Part of a small language model's weights.
Size: 15 layers, 9 heads of 64, MLP 1920 SwiGLU, vocabulary 32768.
Architecture: RMSNorm before each block, no biases in attention or MLP, gated attention, capped logits.
Each number is 500 + 25 x the weight over its row's rms, rounded and kept within 0 to 999. Layers, rows and columns count from 0. Numbers have three digits each. The size before them is the row's rms in percent of the matrix's.

# layer 7 attention value, 576x576, rms 0.0549, rows 109-322, columns 192-255
091:518518517496492455495460520493487504489538485503499491469512503500488506470513477510481521539485510527445502511503502500482509467512480468506539504519472467525557525522479485490471492471489512
105:490537484493553492543494493586474493492510497490493530478494496488484460522466472507481517473495505528526546516474529504540518515502545507484480512499526525497524511513508502514472503558504466
100:538478514509463523441459473518512464453507509503506487511538500484497480512497467515487490500487490535547526499505560493471513491539516481506474528549501498503517492495473485502518494489513473
093:471504527510481519504471493504502511513471459456500512485464520500460490517488516516498528517488556501499534544506509514480504482503489469525515516484452505531492495495475491481532525515512542
094:491467537507457509529493443477501503491487561502518536504471493484510495519526510514485534497547489537526473535498514489486470499497464533504479493504468473477538503535487474471501520502533510
096:485489480506520496491463485534562491521463509498535486500509509534479514481537453497484502544508513490474493494566494501529465491498491531471494505482458475521498518533497476467510530531526469
096:509527544524506499502513548523451483536475531505485512513481511537527471468462503494475538508521492460547464499517530473517533515525493502498523461463504458506514504506496510442483495511487470
094:518496508507528473497489526475525535512472477501470502491489463457489505458513540552468435455473452524553527495501476511481523496518519498500478516465491506523518470524506494470539497523491500
099:499547495545546525506485495499502499499436490495475513470493537501485496495499482466496503482497444498471476476474474505510521495481488447491484562508556481484561522527521458484501516492514517
105:476507534484486533484469470518494528490475507496478481505482448503528513508470495517491495494486471547456499531539471503500515564499470540516465533500498531482472548480477496479510475462471494
097:481502538515504500490524541479482518554540484532481451491502479475474485474491477496511471548466457426462480514542556496498508498459515504523473491505542519474531515492501443510503495497557487
095:535545471480529508516495494529508508521456519508471464501533476506500511449502488500534534460460475523507495512535497509487464478503501510521522479551471492477474525521498491503495524498515532
096:557443473453513489475515509524523466524481476468552506491521509505511532491512500545524557524549509506494533498507498485477467505522527518486517494519499486528526503487495474483476539523516474
101:465495513488533509483545551518494481492493463472472505464513448505498503493551489506486508518487496500492522496490467504530516510496505476524504533501438468512493518517513526517510511485506465
099:503499511542500486491486531440497507493499503555525545516524454529535477529484533522526490524476509522456535518512529505450498499438519520494491472528515509493469472499489505551476504468536497
099:498494491489536469516490548474514521517511507512471515544490507471495483504546463491527499511491526486532493507494494509490435532462536483504505479492503554470521508411514470484484535498508526
106:445529505489506482471516467479484485505483501464490508457503461469501440495525514503523479493528502512545476452492511517524478486514525501450484518459465507495539511527542515494493535494506493
099:536497508486499502523496509497492518540537497505494504477458488501515504521529476494496523522516508482501489492506496503479492508500517508472540498485501515482518480509463482452509451528478497
092:485482485526502458467504525452473499518495512482515515499495536543456493481516516507505499466496462509490520467435482468526496461503515506502517512484560511448521470484515490429496472493490488
109:474536501517477509486525461523506552473532505547488498528498513482484488483479509512506500511506539505490524506514555491516505492487480519495495495508473476503522521506472514468485499492477528
103:505462525538483455497528548486510513550532519492488501511504496487526542494491503528494504563536481458519560505452490521466479497488510496490504537492506488535490491450525455491459538492539477
107:509505450468475483519520502485487536465483466484473457474523471499484510515557505532477532495517509510498495493520517560462495514503527523518517452491547503488485536453512497518536529520506531
106:489509490554542500487520520485485522530475501498486464501484494469456539517483510500519482491455520512492520546515453469437486504512499463502533515484457483524507470475465490477547514482464537
104:530497465465527466495487487510503523510517454521559467493506464498548518533506509484444533506521542485489449503502510569485547496491492501472594557490536479504519479529455495503512499486506513
105:536536501503521513503486545550505479524495524500511475463536512513524487475484425476524468501476523505524470461519483481516473532510456494496554463489513522538491456500475535558468523522552488
105:508500515524504502555520505497511487505504491523520459463457476471485478459499462510471545507505480471513539490485508519476500490475513507536504471525489521489479458496504484541491517500501502
109:488534522509515496542513483506505454474492531485524512455518490489491469533536500483525500519483540478470531458535475481551535472521515459509545476508510498515468473517503491497479530490494507
106:480485498473491533503493498510494531519507476516470505497472490513430510496464544476462463506547517494481496490485508495505553471548464521485494509481490492489483502494451507522497469448490528
105:485458474483496515539490524529498489486536506519491473508489504474491499478511478437483492512482477484502491534473553492474465503505536451499529482539502489502540477508500521512494507483482496
105:495484486489481523568506527438513538526519481461473489499526432509519483459444493471502530543514479539456501512488477458494487495500549514490524487489487505503488467533553541461516483472481502
105:533519523478519484500455507518525536537525486511497499485534479461491483521490503510521530503489501505489472538548533465465474490487544483527460474494504470503525488526459463528548520497505499
102:475497477517517529455488493532492486526514485478525483460483499528456483532535488538502533476474481521510509483475493504495453515535492527558528485492492528480494480518497436505491530527505503
104:483498500506454547498534547489463491502538492517463500519524535493524519500510488473449532485479463489453480508496519503501509551447522523495515528465476464528495514506535499480528496503546508
104:501508445513478482481505485515502518501491472494474447522479570501487502500510520531505481506480461495483510459486480423460467501483492502496483511487529533445528486502531529536489511520540469
103:510503535537526492496495523500506502494471548504477456548467491516476511496477497462470510479504455535451506523477495469489498541495500496497490513539542489547461544513509546460473528510480526
106:508475522522510523521504481462504487505473514438470533486489538515486501525465534492501511468511457412516499504450517476462481481512498471518514510497531504520512502490491495492479552527481509
105:517508514490507540511533497484528499497493494516522450513499494494497466474505520501526510499506508479575524536480500485525505524499474522510488487517492560500524500546474463508512500490451543
102:482461500542497501454501482515480485499500475475531516524482514502483467502480528487477486519476469497547521502505504482514485536500461556504508485410541493474480544464481532537559465511481495
105:485462480470520506481487515491495541489479475492521521453499541458481465540466518464499526477462457477528527498500507497493516519463509508485516486515498493482473509536466459548475516491502512
104:450506526496506535519491515512521516494478508515513457513455500498527508464504505542505519522507471516530525467471517545480531483471517479543506473514534439547531507482498506494462507487470508
105:448484509500495523500488485455543515500531516470528511451512502473485461523526462498539528571497519448478490504524525481519537516485491456483466471492526512492498554517501519529511498572482476
101:492485489483487495420545562526481469512553514502460493483523505493477473464482530516470474510505489505490525491511529524521520499486509491489507535569492539497526491485485519533471510473474506
103:494513484503452481452421551523454464491499531504502533481458473453494472499512535489467510528546473458475478518487495477491521522501489492476517510472505525469490499513496509501536499436514500
100:499465538501493507499489502496480462494515487509489516508507453500526500513499535482484491494476498512481518492510490511487520512534488459476476475446450483498483497493506502516510518510521527
104:472556499483504536511495547518459495499535488462558486531460489484498547534503497500491510539493544513481512501495469515479484505484503506461476459495459504513493521520473514563461537530504505
105:507469539471513513483519490497537522505500504534531506509468501483503503517520482494507479500541516546531488460474439505486516458514496552475511554528494525491516506493479499521405533479528496
106:516519469529513468484539491504508483468483482504481458536486512491470511494489512502486506503525483545500533522513541493464510509553485481518526484452476518524488481549540498525488497497497500
107:492532514469484526520484487454529534530525531476461501502482483504479514498525487501494467498555487488531492488461536468468462539508429519480477546458485508481544491496538484504510521524503464
105:522474481509514494496517487510519467508506491495475505529530511490493481508511482523496515473506482470516531496457495526524491529531466465491505463541513438476521488486498524528513478497519494
105:529444529506532538504475557493540466483502504493524492551497565540514517494479468473503501501491461526505474511539493483498462473462511498487498491491496478463492491515495475502485427515522481
108:460462510514511459503464493485507488505527509487489496494555485483483548512491454478497455441468514485522487490535471523488472512488510467501486475493485479522486495488512454466506520516466478
110:506501478504504503512506525491521498492493527555544488490479519520494435496552515543487495510512509482480494527497519520519508468522518455494504497482490507490518534516510548494522503518523489
102:487442484495516542502522492553504501486499488472463504547501473470554510489519532516492501510526497493451541545495514520482493505500484524485458515502520474457507512500525499485508528505507561
102:502508459548537521571447511527465491504552522457503511514508497504434478450477531517525476502494455502464542511469489523480495499508503508526486510527519517523507482485496547513509462505495452
109:527492472523483479486458525483545501469545481465462509510504499470533526435514540517533502507521524540477495523505491506484451531488488490458506508505429522483483497478504497491511516491535502
106:509532446477468488482491479483501508532511479506480490542520511492537489494467486484479532506493464479496477533505506508487523518520513500495453472509525514516503520513505497495500540496469522
105:487536497577458474472493494480461537563540486476497484495469469478498454489514451502535449485514499533496509573494499521502530509500501477491525467476490502464518483515472515492504531516506519
106:503533521497487513519508518501503543506492497427512515520522479483499507478491502474494520477512551499516522489455486514521480540485509536499471499494519508539539522489484486486528483440465509
105:534533487501453536503477519547515471486496481464527455546505475550523502514487492557515522523527522515483544438503451465471516490477510499500497501506512508493530518474501535502461514534491498
105:594509475520547508510531520494512498497452435475504500524494485502522487479496461474516481516516467530504517534541454517518485473488468455522485458442497468508502483501512461441476444539467516
103:544518533526482540522536515517547507533496451509519509547495509480479479502486530498503506467486475475439533514508517482496524477510471467515466498461495519483472450476508518514467452504471485
102:438552495484488470482484482491534499487474487482530511503519514529474537506543489524558477493488499550481549483518507481531494539497497517502514496449491505557512497515460464546485472540521472
107:504512501429490534485519533481492491470521511513528465539466450555513523486496508500519489458483468510470512530539460486485511483517519492513505552459509477527501492546497505515498458498493501
104:513528545507480469511464498537501520480542514494462504522516490507521500501517531481519477502488514479487507488545497502509470482497504477516433497521481467490487481471488545497486495508542500
101:506485556545514509509515481550511473526540499509524539527505552512527524527487519509520512509485479510500503513512540447488497480496534518496513511515482525497474545513519507503491555479546515
109:456508441449500486476493547492466505522529520508499513512517558529501469471487501544510501534523499515483522467501511479497505515469466469459474480530480474539457449509511476529517499506542504
109:509524518496516505493559512482522465451490483531525457533501498491471474525516519472493493484472472550475490524480503518520476495511488506463530510469507488497498495515543522494489466505517485
105:528479429476522493517500453538496515485454511482513485506509468535518491443502510530515511480499489515502480483453522534498449550483478497462493502470474525457490454510494497490486490496517514
105:464525479468502538530496514496499526510540496471466472489556480471523496457514453500505529484559509500490543490522485496532526491504519459506483541473477442447496529505503520511512502499495511
106:504479498486518542508462454520478491509499492496532515527514453483456533466491471500494512499527521484462476543502505504449489498536490512521491492492534495530495532473531497525479501492516483
104:472496528508478496506470498486501530514466508519480480472482484478519519483461538549506493550481492496529498509487496489469481456509484469519484502519473501472514503492494492489504470510506509
107:510535551487460474518546497532504507493532511462479489483474487534522470494493563515498477535488523510461447494540519494492484510516487509513512489548476506497510467505499516498522554523506549
105:503462545553500510516502469528515473469523452470521465488483483493498487413539531487496510492492508491548488521487486515453514498485519522496519475541450481540476500498464543505492493483501513
107:486480528490476503544497530460491476503527513501513510498496509545510512477509518497486497484491483470528484511483485539510534555494477477537507467511490450499539498536447458480498483513518490
109:482543528497492469481500500466519513478534500534502500515524470563436505518495529472512519504512458486470522517499484514484443541475491496490517500484520541505500553478512475484508476534517530
105:527554489530507506490495499480479504511535470487499514472502520506490484484530521500484522549512507527504505505500477476508517527467460553532490496511498513476489508478478480537536460497514494
104:549480539470527468529514537502552500507510526492543544476466533504501470499544497491496482491508502484583522496534493521471481530449539517497517518504546533487532475447453520499526475445492470
108:494503483490472515512497469522542534517484512498503500513484541476496451515524486482490546469472478498477514466519492488500490461468539500504472462497496480527476526457475551466515505491499486
101:536521501501556508463502540498498524466541493486510501477471512512484521480512513475519482492499449496488495512513485500490509513522463508477519511455484503532529488493433494553498517487481469
103:477525516560486545444492492493485489517504460501504478510518490527513440483464499466545508465497521494502487517528467505500486498474516513508477489521536505509554452497481543531495474477484475
105:475480497501514520535516458495542485519512498509514512505472496519499490515495521493491522471466488525523530512485522567501443543511507502510508465493523487503513522446514486463480532469519479
105:494488478473478495502481500496463465480517531529507504536497474480483488491514497501530501550503511511478489503482488474473503532539517485509521490472500475514503454481505560472509493479502532
108:524464487538459510512482519485496503485493509530486455507516461493542510483498516521445455531531519514472506561492522515530542494513499476517514492489529509505472488491506526519484534513496504
101:506525491464539493526491470536523508509444565514496519511594487508492464461502486513510500477495500478479507495495501494510520475486502518455492464533432518498489474493516511488487476470503520
101:512520438527505516506508507507540467493535508498525538481475541472471469527519519502499470490492521489512462468514484495463549446489524472510437510494518513480533462491455504494527477500513493
099:549487474522516488467447491524499540503535509518516501497489499531535471473505486502552498465442481477525460515490494474506500509507488430459536508456508490447509546478532515506550500520473504
102:473492497535486505503485455476521540504486467503498475514483516504466521486488504509514537468513547543539508505487475485522491485464466518499510486510508501511493528440487486534447471519545524
099:490486474452486520474500562503504485523488462528486506487507503518459492531480523494508512519534534471487510504512519473526500477494510506537452485513513524491474472525506488469481510492499516
099:464517457507532529489498479501514510525479499462539529517495488518495477439535512476503525480505516517516486507506502497487507516506464490494493500468506488541528525494535478472489510510508450
105:529507513526490492457531509492472491517492542463542500512510520526526520469504501533505553513506483519503507529478501470472517499510487516480498502514506527502489505512490435496500502500518470
105:493493496501481496467514511486494518510478471491493529496512509513441528539505475529450491561517502523482550462501532551564513526465504489503521471507528484497504488506476507510559451548516535
103:527520520521532543506478491491506539529521512475516546504521491523469515480502508499512490486495505532536463559514500474534480522480545456502456558501493556515500449521490493508463502534548486
101:513462478472477500490503508542522468511526475514497473486482485518525489484511519516480523485493501486521449513539524498507462508529520510513511479504467454448477493535482467450473524561507460
108:513450473493517482486516494473510526505544497514491464511517511503502484487489480527493478469488503479490505486472478490463489511495546493494524490466533506501489551455493481461463486496495491
104:506516477493535496485500478441520448524487502496525487509502520480476476550456479498494500491504553472496531464459531505513498495492498499535563504482529549519452473473497489515487486482504519
102:514458488527502517518491466473493515446552509468468466491510500474522477479468526501533496512524482509487488488511495460490514524475455479466534498515525556528506506467511529483518497486512473
108:458524459484527504521526515491500509504505523506474470501500505485480515497505462456504488494495492474510468501491512496507509503517533471480531517477536456510504490470502468512490518443493469
102:501528513468495497478514499495466487537479495504485489533491486479522500514515499483545545513496434471494450481538520427461549479531457526512498500526484544459495511507497448515526520487494492
103:502529514464491504505480489500479477479536455493524517496488523512490454475478554533511508474494493518498455528496558509507466509518488479470472506513501469493474466515508501452517493489510491
102:486548527514479489500557483492506485502478500485481504533516483503509502523481473499519504529483500531486564489479528529507491470475505497499531506550508546503524481501512496514515522483489504
099:450479511536520479526511455514476507507465506504499530531517481495501495488508510468537464521486535518522517510522516497435493524517511496484492550466505520503504514490483483553466481500498492
103:501490523520494489522476453494471480469488536514534521518510501490521516545544467470475507466487514485464487468521458548496503478485488533515495519479500531546514509500503467491459501480485483
113:492495534532480451471552520489496479509508514452502498480481504529499482513518498483535549495471514523469495468467478501520479507518484526484485520510496473531517468472508542474514504506504476
103:529514470464505504510522501502451515484505475486523492473482508477563495485572527475529556485495504513505518479487507477502537517480478519525480452522504513491508467519542506476460469540520495
104:497494507491498466477477497523498467459499478494484522533436509512469490472484501493520518486478521497484520539500489506467560566484489475488506512504527497498494512491524489517504529487516521
098:504488502487503481511508463496469481533525506545513494500465487489513520515481512524468492481493514508489521524489523486523480487490535524498485484498470476519523503498511456485537488452484486
097:474525552520501465481529470472512535529519484488530516490502505540485477480509503477495457452468494474523499453512464507503492514466542495437502512487512525534502479443500512449498522523485476
100:510500521477507533505493490490499507444506504485498478487484532508523487559484520490481460498510506475478476490525501519520538488476523497481487464497478495507478469533474525496495500517497479
102:476477511511556512498477501481490498478452465537557512478518480500457494499532505475509510453523511514510498505533496543474508457512474470517500483456601473485527481483546499493498479502480536
110:489471476493491523504505545524494537488458512505499480462516527542470472541472533519514457523450501471513524456530536473492500503480485508482512541498474484493545493514465510466501511492483517
105:457495556522523490501477478495471477486460438500503463499467491492500509542484480509467510516525563489502512524541461491477492458496494511505545511471510511470476526495495476498503531485496523
098:463494467521499473503458498508505462492492507428509476491485469466586473532560537456492515517487520513505483492512499464495544497519445486509440523485509485535429504521464512517527498481462504
100:484487517483478529498475520515467453522478543489509501472509507488454545465495540488511458556512493516537471547484518494502498507482459475500483529481477547486473527495523518505480476507468505
102:485508515508493509512514526502502509490516502531530512498497479474483501524501505537496464497528495543511495483507513504492536482486461534456506511469519504511528497503540517492557516538520506
100:544492483433508488540498473466537500483515494470511472495470483496464493508521509477441518504454498502486485469491537504541514511443475506492508524492505482481492522455503559519516504477484488
097:497516528511520508537474485469530500499483482520506519512504487484494521512515514498496506512498505540543511552516476490530507477486502558502532483513518481450512515509491538486508520525482499
098:492507475505502509477475532492518469487489519479492518457513488509524510528493547491502542476456498503497542518477508508496472536513485520539494504506488513503495428489517483511486522562464462
101:489503498515512497472491497488486518507511497516504522474502510521553452452523495520530537464525467475481506482495508499472524512520467477499485447482532514543499471497448489447552503481551470
103:507470458534503435512490518507492561490523542549515502481548467474516517503497534482485473507538462467484481487517475447480520481509513498504547462444464515519469526523481500454485494508559484
105:529488500469494492477502495481467482542468457543493557444514502495508530487540468488505554526493513543505538536522525448500498549497504541527528515525488537462512509461517501493484447500502508
101:507509478508495511483478504443534488496485498461501502524484488493479468515499495518502458456518499478501515501500516491526506493533527458483514469481514478481477460488508500530507573508503499
107:505479469534496507517499498468429473507476451495512502510491510543538486540529516493481496484497520507527517493553527507482447558475509515479480492466503523446483517527521543547466522534526466
098:538495513520497545498528502508489505495499515505472491454482503509459501500488519468517476493469521565537473487484450482487495497490494494475531534512495515498482496499477487471529508479503557
108:509506496482452511519508478467539466527469524510507488461497531505510504508508541480462495480486513482512509479518504525524494453458476526534509480520523454510543495500462530495482529517503505
103:508462507474509534530498485489468462524465454463513506493532522513439494456491489494472501476516557485483517466485494483510516508520523500525469497484492529501488529531476502521516509485519503
106:512533521515510487504492517524492501512569471556490482531498513490461547516484517499536504496479474503485457504513489462508499528511479509504460494480501492502502454502450485515532513496535534
101:470534509463470511504457596469521516505478477482466465532511550468533513505505488555524499505502495486495463527511490496502487440548523525497489530513542526480474472523486523505458474526499466
095:546485488492495453474523522495525467489529447479512497471444471478513502519475524511503506519440483510517477514533494490555501470542528464511524482532492481487509506507530507472478518492523504
101:492487505532531524513512554467466491496554530454512457505478475492483495493522521507534506449481475493508516445523498480512485533501479477527513492495449472500523477519511477510540482515451527
107:486563514510516546504507507476513510522526486510482498494517519483527487511446462517495484486467509532498455499479460485492527471545537479498503452471479495483469502503480497501518492470521533
101:464516517450487476506440500478511481510538496500507505464531499507447454427551477551464489503490455487494503522481478538492501499484497534495510509482488492500519460484471516417513481505465515
096:541503488489486444538462556513480466532484501435504511492462474510453492531510536512503511514507518471515502509453492507484510465522500528504518510509571478507479487503523524511498532464500526
103:459471535447437497527498508495482460510522553491468544501517498507517529489493508535494503528505484484494480568479513509472497502500467489514485504503486537539493486526533517521507496490512472
103:491546494475500532507461493499481528490528448480534480498511501472534493490493436498472477456476454521524508479497545516481502518485507521472488496481496468472494537501523493480471492490502476
094:521462542486482479528466499505496512513506489495503513478506443482485465486513489558504496503527493537509484501461519474516536503506501558517500529551524508517495495505509502540558497534508475
106:497488493530471486514506498460509556493489493493452482521476514518487478480514477457471533462452491513492532491537457508494547503477521466523519468448500463506509519496525498520450468460491444
103:516465512535508475532509520485506540488498481518568436525484536455527500484501512516496547505495509484538528504493498526505486521514518511537521468490511473559510499516504543515478490527473491
099:507521536481495493516503446504501477464492524490451529521483491474516474452503513510543495539497481488534514497507498481500530514472504521512531479519477476522540510505515524489475488500496499
106:458527499540482519468543489496529520515474512497505486488490469510510499501491505467488498514507458482518518510525494468471474504508509503498519483499473456499499514463507484532514491519496472
100:538561496486504552519506520481502532514477509468508515482533522533470457464535496489428489500521498459498510549492475483498517471508490451507507519485480531458511465504472535510512475484495503
103:505521545507537503517508567513503521514507460528478494486540511507517459507505526480534510543438484504511529548511478486522469496452482519539470498505475479508519507472491519520504485517505460
102:482555489544505499546480480534515475464491469500574521528530504484527462527567470478484531490487487475471470522562496507463487547520501498509500508467491467506506491535499484538463492485485503
106:486463492508491503510516524509503481502506497468508462483498511488514543507507522497493489501541496466446476531520492520515480504529483490507507466512485460459496511472507482499525482497503507
098:483461456523490446477505525471480482488488504497535488512523495467479537530479493469482497449520502491515509465472528477518487503511497491505495505519476491495533521512515515520486493484511499
103:502459470463479526497480505503533471512526540505535476525486534480489512489467460512517522533494506476478480486476538476502521499477489507555514511504467469504544545536518484474459478483497509
106:487467506481489514516508454552540552499472540563505504509483504509558532531517460462477465477451530508480518504505509489515490489478485466491506453499530483545569512490492488534453455460494446
099:521556451490503524525510544491499484476529472462496512510523544531511588534475487502499496501526497499518459491495423524475472525515489522493477505494479519488513476532473464498502502489516496
096:507501469509503527492446492510507481484491505474499468541479535526442484498503495528493502509514466498528487513502509508485463516522481478505467519461496508488473486489520461491521468544514526
092:531559494494501529492509545505481476493469533461556518492486541490508471509511536493476473492478505507512525503510516500504542508528480471476522513496510495458505537505525504515508508525452457
094:501520494498504509469489488484552533475539487561515491539462509498484475473519527462517503536445497515495494466478525516499524487512540508444470539512493468495499517483483478477531451481492524
095:505521474445543526482495499485487522500486474498480479497519459498500517519481514514480485538486474445482473513526539555458520460542505450492531503482499509502483472544518440506493502508523492
094:502523504452527494462502498507484484490507482483506495488535519493516536474544544518485504529472481503480500535498512512512526481525488461499499485501537490492449504495513448455463497493473511
092:555563496465497499486510498513508524518542466513527484507496536481531508478532466513500490451448460530563481494494521474520530473541458462535534481511502438553518509473487496508524522511503501
093:541506477513492505507513553521506520551428510506512463549489484517466497477495498503476503489501517516528515487515505483499472466498496501523470492487471527454476477534463543447550519484495521
096:469532531483525495408453517496481494501506517465503498496497494471479508535535506475519472508522522487462517466489482559497495548456501474463503498486503490557502508482496511555497509512492532
089:523470498479521490516506514514456504483494516511537491478511536519535500487521482475493525491463484519533459431496507527500478512469518528503516516498542478485471474503456505484473517512463503
099:479491498505501533538532476509495474512510508518490521512495492521516457518458499506510493496519512488474520499510470478531550509519473462488525495477551531495488490500533506478518473491498483
090:496548507592474501504484517504529521493490485470505471509499469475480514493533496491488470495499514518467470518492440431467508521482492454504466499494490463477503496480492484479492465510455506
096:482479490508472531491485468488538509464513508458476527514468524521448458487551511536476488532493513488497473494460502529534516508550506522492514507513506509535455526484504576482544544458510536
097:552482524535489563474522519467518514488526487487518467486523522506516498463521484478504493460521485520505494479472482468515485494477524477525529533495443504515536490456461526502534517481485475
093:526488497528546493513505490476479540482513487467528472467511536526493531500503511513495509505510530489495466519527494507527499494520484472465511453465505521487462494527487544480520486496526467
092:468494498507502454499462501519482521533508524494436525473445467497482492480456471504495541532509477481511514538488474524502510522515527533533459501492531508481520521468458505462487502482519526
093:477477488566508466484479486496520511495497537451461517484463490489477515477491476491527515507514541496527490494496486507528466487493511478501544501509476502530476477518515489511528469507489516
097:484511523556490523543469520483532506502459446522490520509487489488468498525506504546500513491487466447490532503480539493523511487573494464510444506509494481477496524456532486463489483471516490
097:467528486518479503506512486489486506484495493480515512524513471534467542520489466520507528471495504528537473490490486479485512485501523468525514482545495503516496483506506524492508501519553525
093:484481514534510525512487532495493506492526507504502547521457458510498478485537503544512525491543533497486489475508506489495489478477463497488507499477454499529527439531506428493507536477487484
093:513514547510466502481511508518466510505500512504494536508529510536501516477484454498535446489470525427509519487487483445501456508499501518536495462492467482512468488487520511507536476496530473
094:519531486488528477533477445477502524518485505505490481531517495487477471536481501485513474515500534504481494493486504508494549449527446474503455500487509487528498499480532535505463460512484513
093:500465499474456528528500508488502485515502483481465464491499508456510492487459531474505507506503448500468475448501465485500514543512494520486511489498465460493502517502501532473469507480490442
091:500493495491507498474536482525461502438478536485543480486443441484507565487498507489462466522491497496522476559480462498466496478445470508521513511490512504499474468537487511485532469514494505
088:547524481525492487512501510501500544515487495526481500510449466499493490514492512544503522500506511501459511474521457518523511525548500502495514469470482528553513492487487502506503510517493536
097:462516497525466538504471471483475475506500474525515484481495486492532514500524504528534487537525513484444506519498525504488528488522466507479480526503482531488515468492463545502485472546565547
090:491511476516500469457529512499493505513493475473477507486491506555531499494511467477504505479510489521520501454487518542513494514471477509452528486491506496535530489517497509493469510457472495
092:494473503463460498506444444509522497503465513481505468469549504549473491522559481466469455479484495500472500539515519522475503526496518481520512512476500505468515511481455518536515487536516502
092:498507484504501521489509462470517513535448541476522512486511499501528539506487513515474515460474512472470479490514440519481479490479499503481556516557489506479445511511521431472498510532497516
098:470483511518495525492555467485509508487571469570490471504501480515513475523520488514509505504495477502533520500529462527467451480540483478483459463514519482518493472532461513472531516505551494
094:524478493509497542533490484462565529509538467466528526458435535524508479488498481518495549495503501473467534553504510475475558489534495507503445531536509482533462500455530490511490541515497515
091:540540525490497505440534483471533487459513505469510488519530493515470490456496502524498555471487565489501479472519492484538526522491521460528501527518563486506498505479473525542515476457517494
094:474480477474517516516507502517472493498501505496545488531499527524520497508469520490480476514534524480550503479534489478524509515464472505546504500513497487512437504462510469517484523500532464
092:463512479543492498505461493492533463483503533495465515493485515507499483480511511483528553491536487479462469458465545506513528503468519554467506498503536467508480555495508478513464493494470520
094:484489497480473483463485469496495513501502517545537544459507483548471560504511506479470514525513491533526500492490491548535486504501551439473541484507519482465513496482482484495517480457483494
091:456554509518500504490484506474500497476533527495485426488481439477456526496512526478478476495463502508476512479516521534478503554532487490538502494461464534553505484482519500494515526494473468
096:496482478484460496459481500498543497524465504509489492467522527489492525488477516500512497554512495489538477487498499488469487526503477471508509485499521509466492482504462494510459484486517524
097:521485555510552486443519443499492510515516515541465445541529493517481496484455509522484532479489495478472485507520503518504509498489531482457499507509478510486470542515516478503473508530524491
095:485504521502514558511483500509473480490458512471518483497521490480492501513495507478503475506491519515489500509532526559520520510497506488472504520473467483456548500476453494562501464497519495
093:498477549493480555485487537459514437500475502527532494517512546494445441526500482505474443494511491513496481519513560510487508516491471503496491518483544519493487495468477495499500521522520494
094:496471481473506501529504487528452513503537500478517467503489483508521505509493492469502551472484493465448463505577513473510498493520533523495512575492527514466490509505474524496521471519483525
089:491528530494512467490521469495518540526514480541503489500511513525497468514525498488514498515505502490516504526532500531518496532523487456478509544519466498521537489511500523495532470484497516
093:486530493475562528499531485529492531531521518479518471514460489510515473518504516501474525528454518507497490478476480471480515511541472517538527551520493485501456504520489489503470526483464500
095:498468533492486464514471504494486520495490491500502556471551504551498467483485520500530528521520561496494477520517475519520541535494465544516447491471443526475454501485503525500544524530511484
093:475500534518504478515495511504506498520518483505509469522513514467481497507464446482500515458523516517495501501521483503474543465523488507542489484475467475539474552483497469507505542492518498
093:532498511507497536506478458503516466504502439501496431491498513530509472479499467524513517494517528547507450521520515463494492506540497513489531523469509524490486513457505508530511496550512478
093:526501479540448512533495464456503549488483492560482531478464488506543490459513558531511474469500506542500474476490514494504471460496521462519545494521456535498533485511442527491507476506507499
093:533497510518480503468508471481499519507537499504435467462510502506463546445548511494518490471526477493527491526471434488480521507476480462503513455460492519520547497485499507496495493499537506
095:477528481524498528517535490500509518511497449483544492512468534456535494462513476522485493493516520499517487501507538476496542474476488505460437454481515503544507491509517457489508499497530479
094:492509511495480479441534512503493505558505453467546484505521477496516482526527485499497582504515461507507450500520493505467468505490508521485490484552517485505504483485472519501487457500492488
095:509492511513467441525478555494495493545491504504467478561467512482486515544506496554532500526489477485500507476495439502493520512517503457507517477547503484484502507508485485452479482502501473
094:493497492484529505532468466472486497485518491509537532530472471471503465494511516488468458460501486527507499529456483520539486491515513484515509457502498473522488556480487511529493520529523522
089:489517513458493529501484533496546475574531483483469520440463502496511538467486538521498519482479443502503471523483458467452522529512501469528569485503547452467497459522524463497536530496485472
092:512463521505464500517489528480527513520513484509486503496484518467495484529492516505487499507522506460503538536510475459484479488498524491494507503516514558486513490490472443462544500484479466
095:490485510528490460479507540515514504510482521458478454517513479467501524521509443454520463490494482521490495499506543474524468477476521481484512482492465512532489488496542548507459508516482561
095:516512498464508511482494473455474519491472526463535514511503498491462520501518462544480509544516455495474496489530540467532496523512521496487491515504510468515528477502472525568485504476516528
094:470535501477542478510459487489537496535514527500488522497491542509485466502535485519530494544556522489514478519539448520522519499513480545500545500533468487462519522489491476483520477520509500
093:511500484553462507575495509463507496490452502486518486500490562517499505485526516487558439520527465488500506490495506542481519510478486485508512530508470460532505459490510533490491496477434513
090:519493461454505496473446508456483518509482506497523439502522574490523543483490466521581519533512496509489474493505482445472536526456510504514534534523487473507503493528517503518500471487527468
095:490469500497519495531501487498516494559476547483485476498529509502549504488476527477535506520505501514490480525543535490470451500518472534519530553475481540480503469518533490475524516475484542
095:503510523516513549459488523539552478528466467495483473485518484549532504493504479457539513502493473551485490550496504478510471500491524481470462538453495484508509496518493525493520468479484509
098:502498516501471492478498521516495535539473468523529472468491494490494486489539468469438497512542482513528484464477495490506498489544529451561512491493504468488451500522507537519489483466537484
098:495529508469527506484497512509517521487548544511558465531487513479445459495525491505539520523508466481463477506442499458521481503475499513486494516487487492485504480511501470464501480518463537
092:479499475510562513538483538505474533527512485505479503485511480483552488451478484474528461499465498546472488514499533485516490483486478463473518465474513529492533491523491479477493507487520461
095:504461497456493480499473441521501515463505535503494460508528527484493501494483564467528484486504495487515488479534494551511507507487588477484474526494529559475452487500493507476507492483496480
118:522490506528512500513503512495503500514446520552494498541533523523481501510528478518537468492503506505461511492545473517453510500485492532567520540517505477492530469477544518537479478480530496
119:491515483547474504455496525483498492507477498458542519471507502486498508496515479486486502508482483498507536528466500496518512534505490532516489535463517502496498521473481516459478500450467530
117:535509476490470501483478542517526547538529448470472488505508444510481537524510485495465492534545503524506520515493520478492465442468494467465484477516494483486489502526522517489433499498474443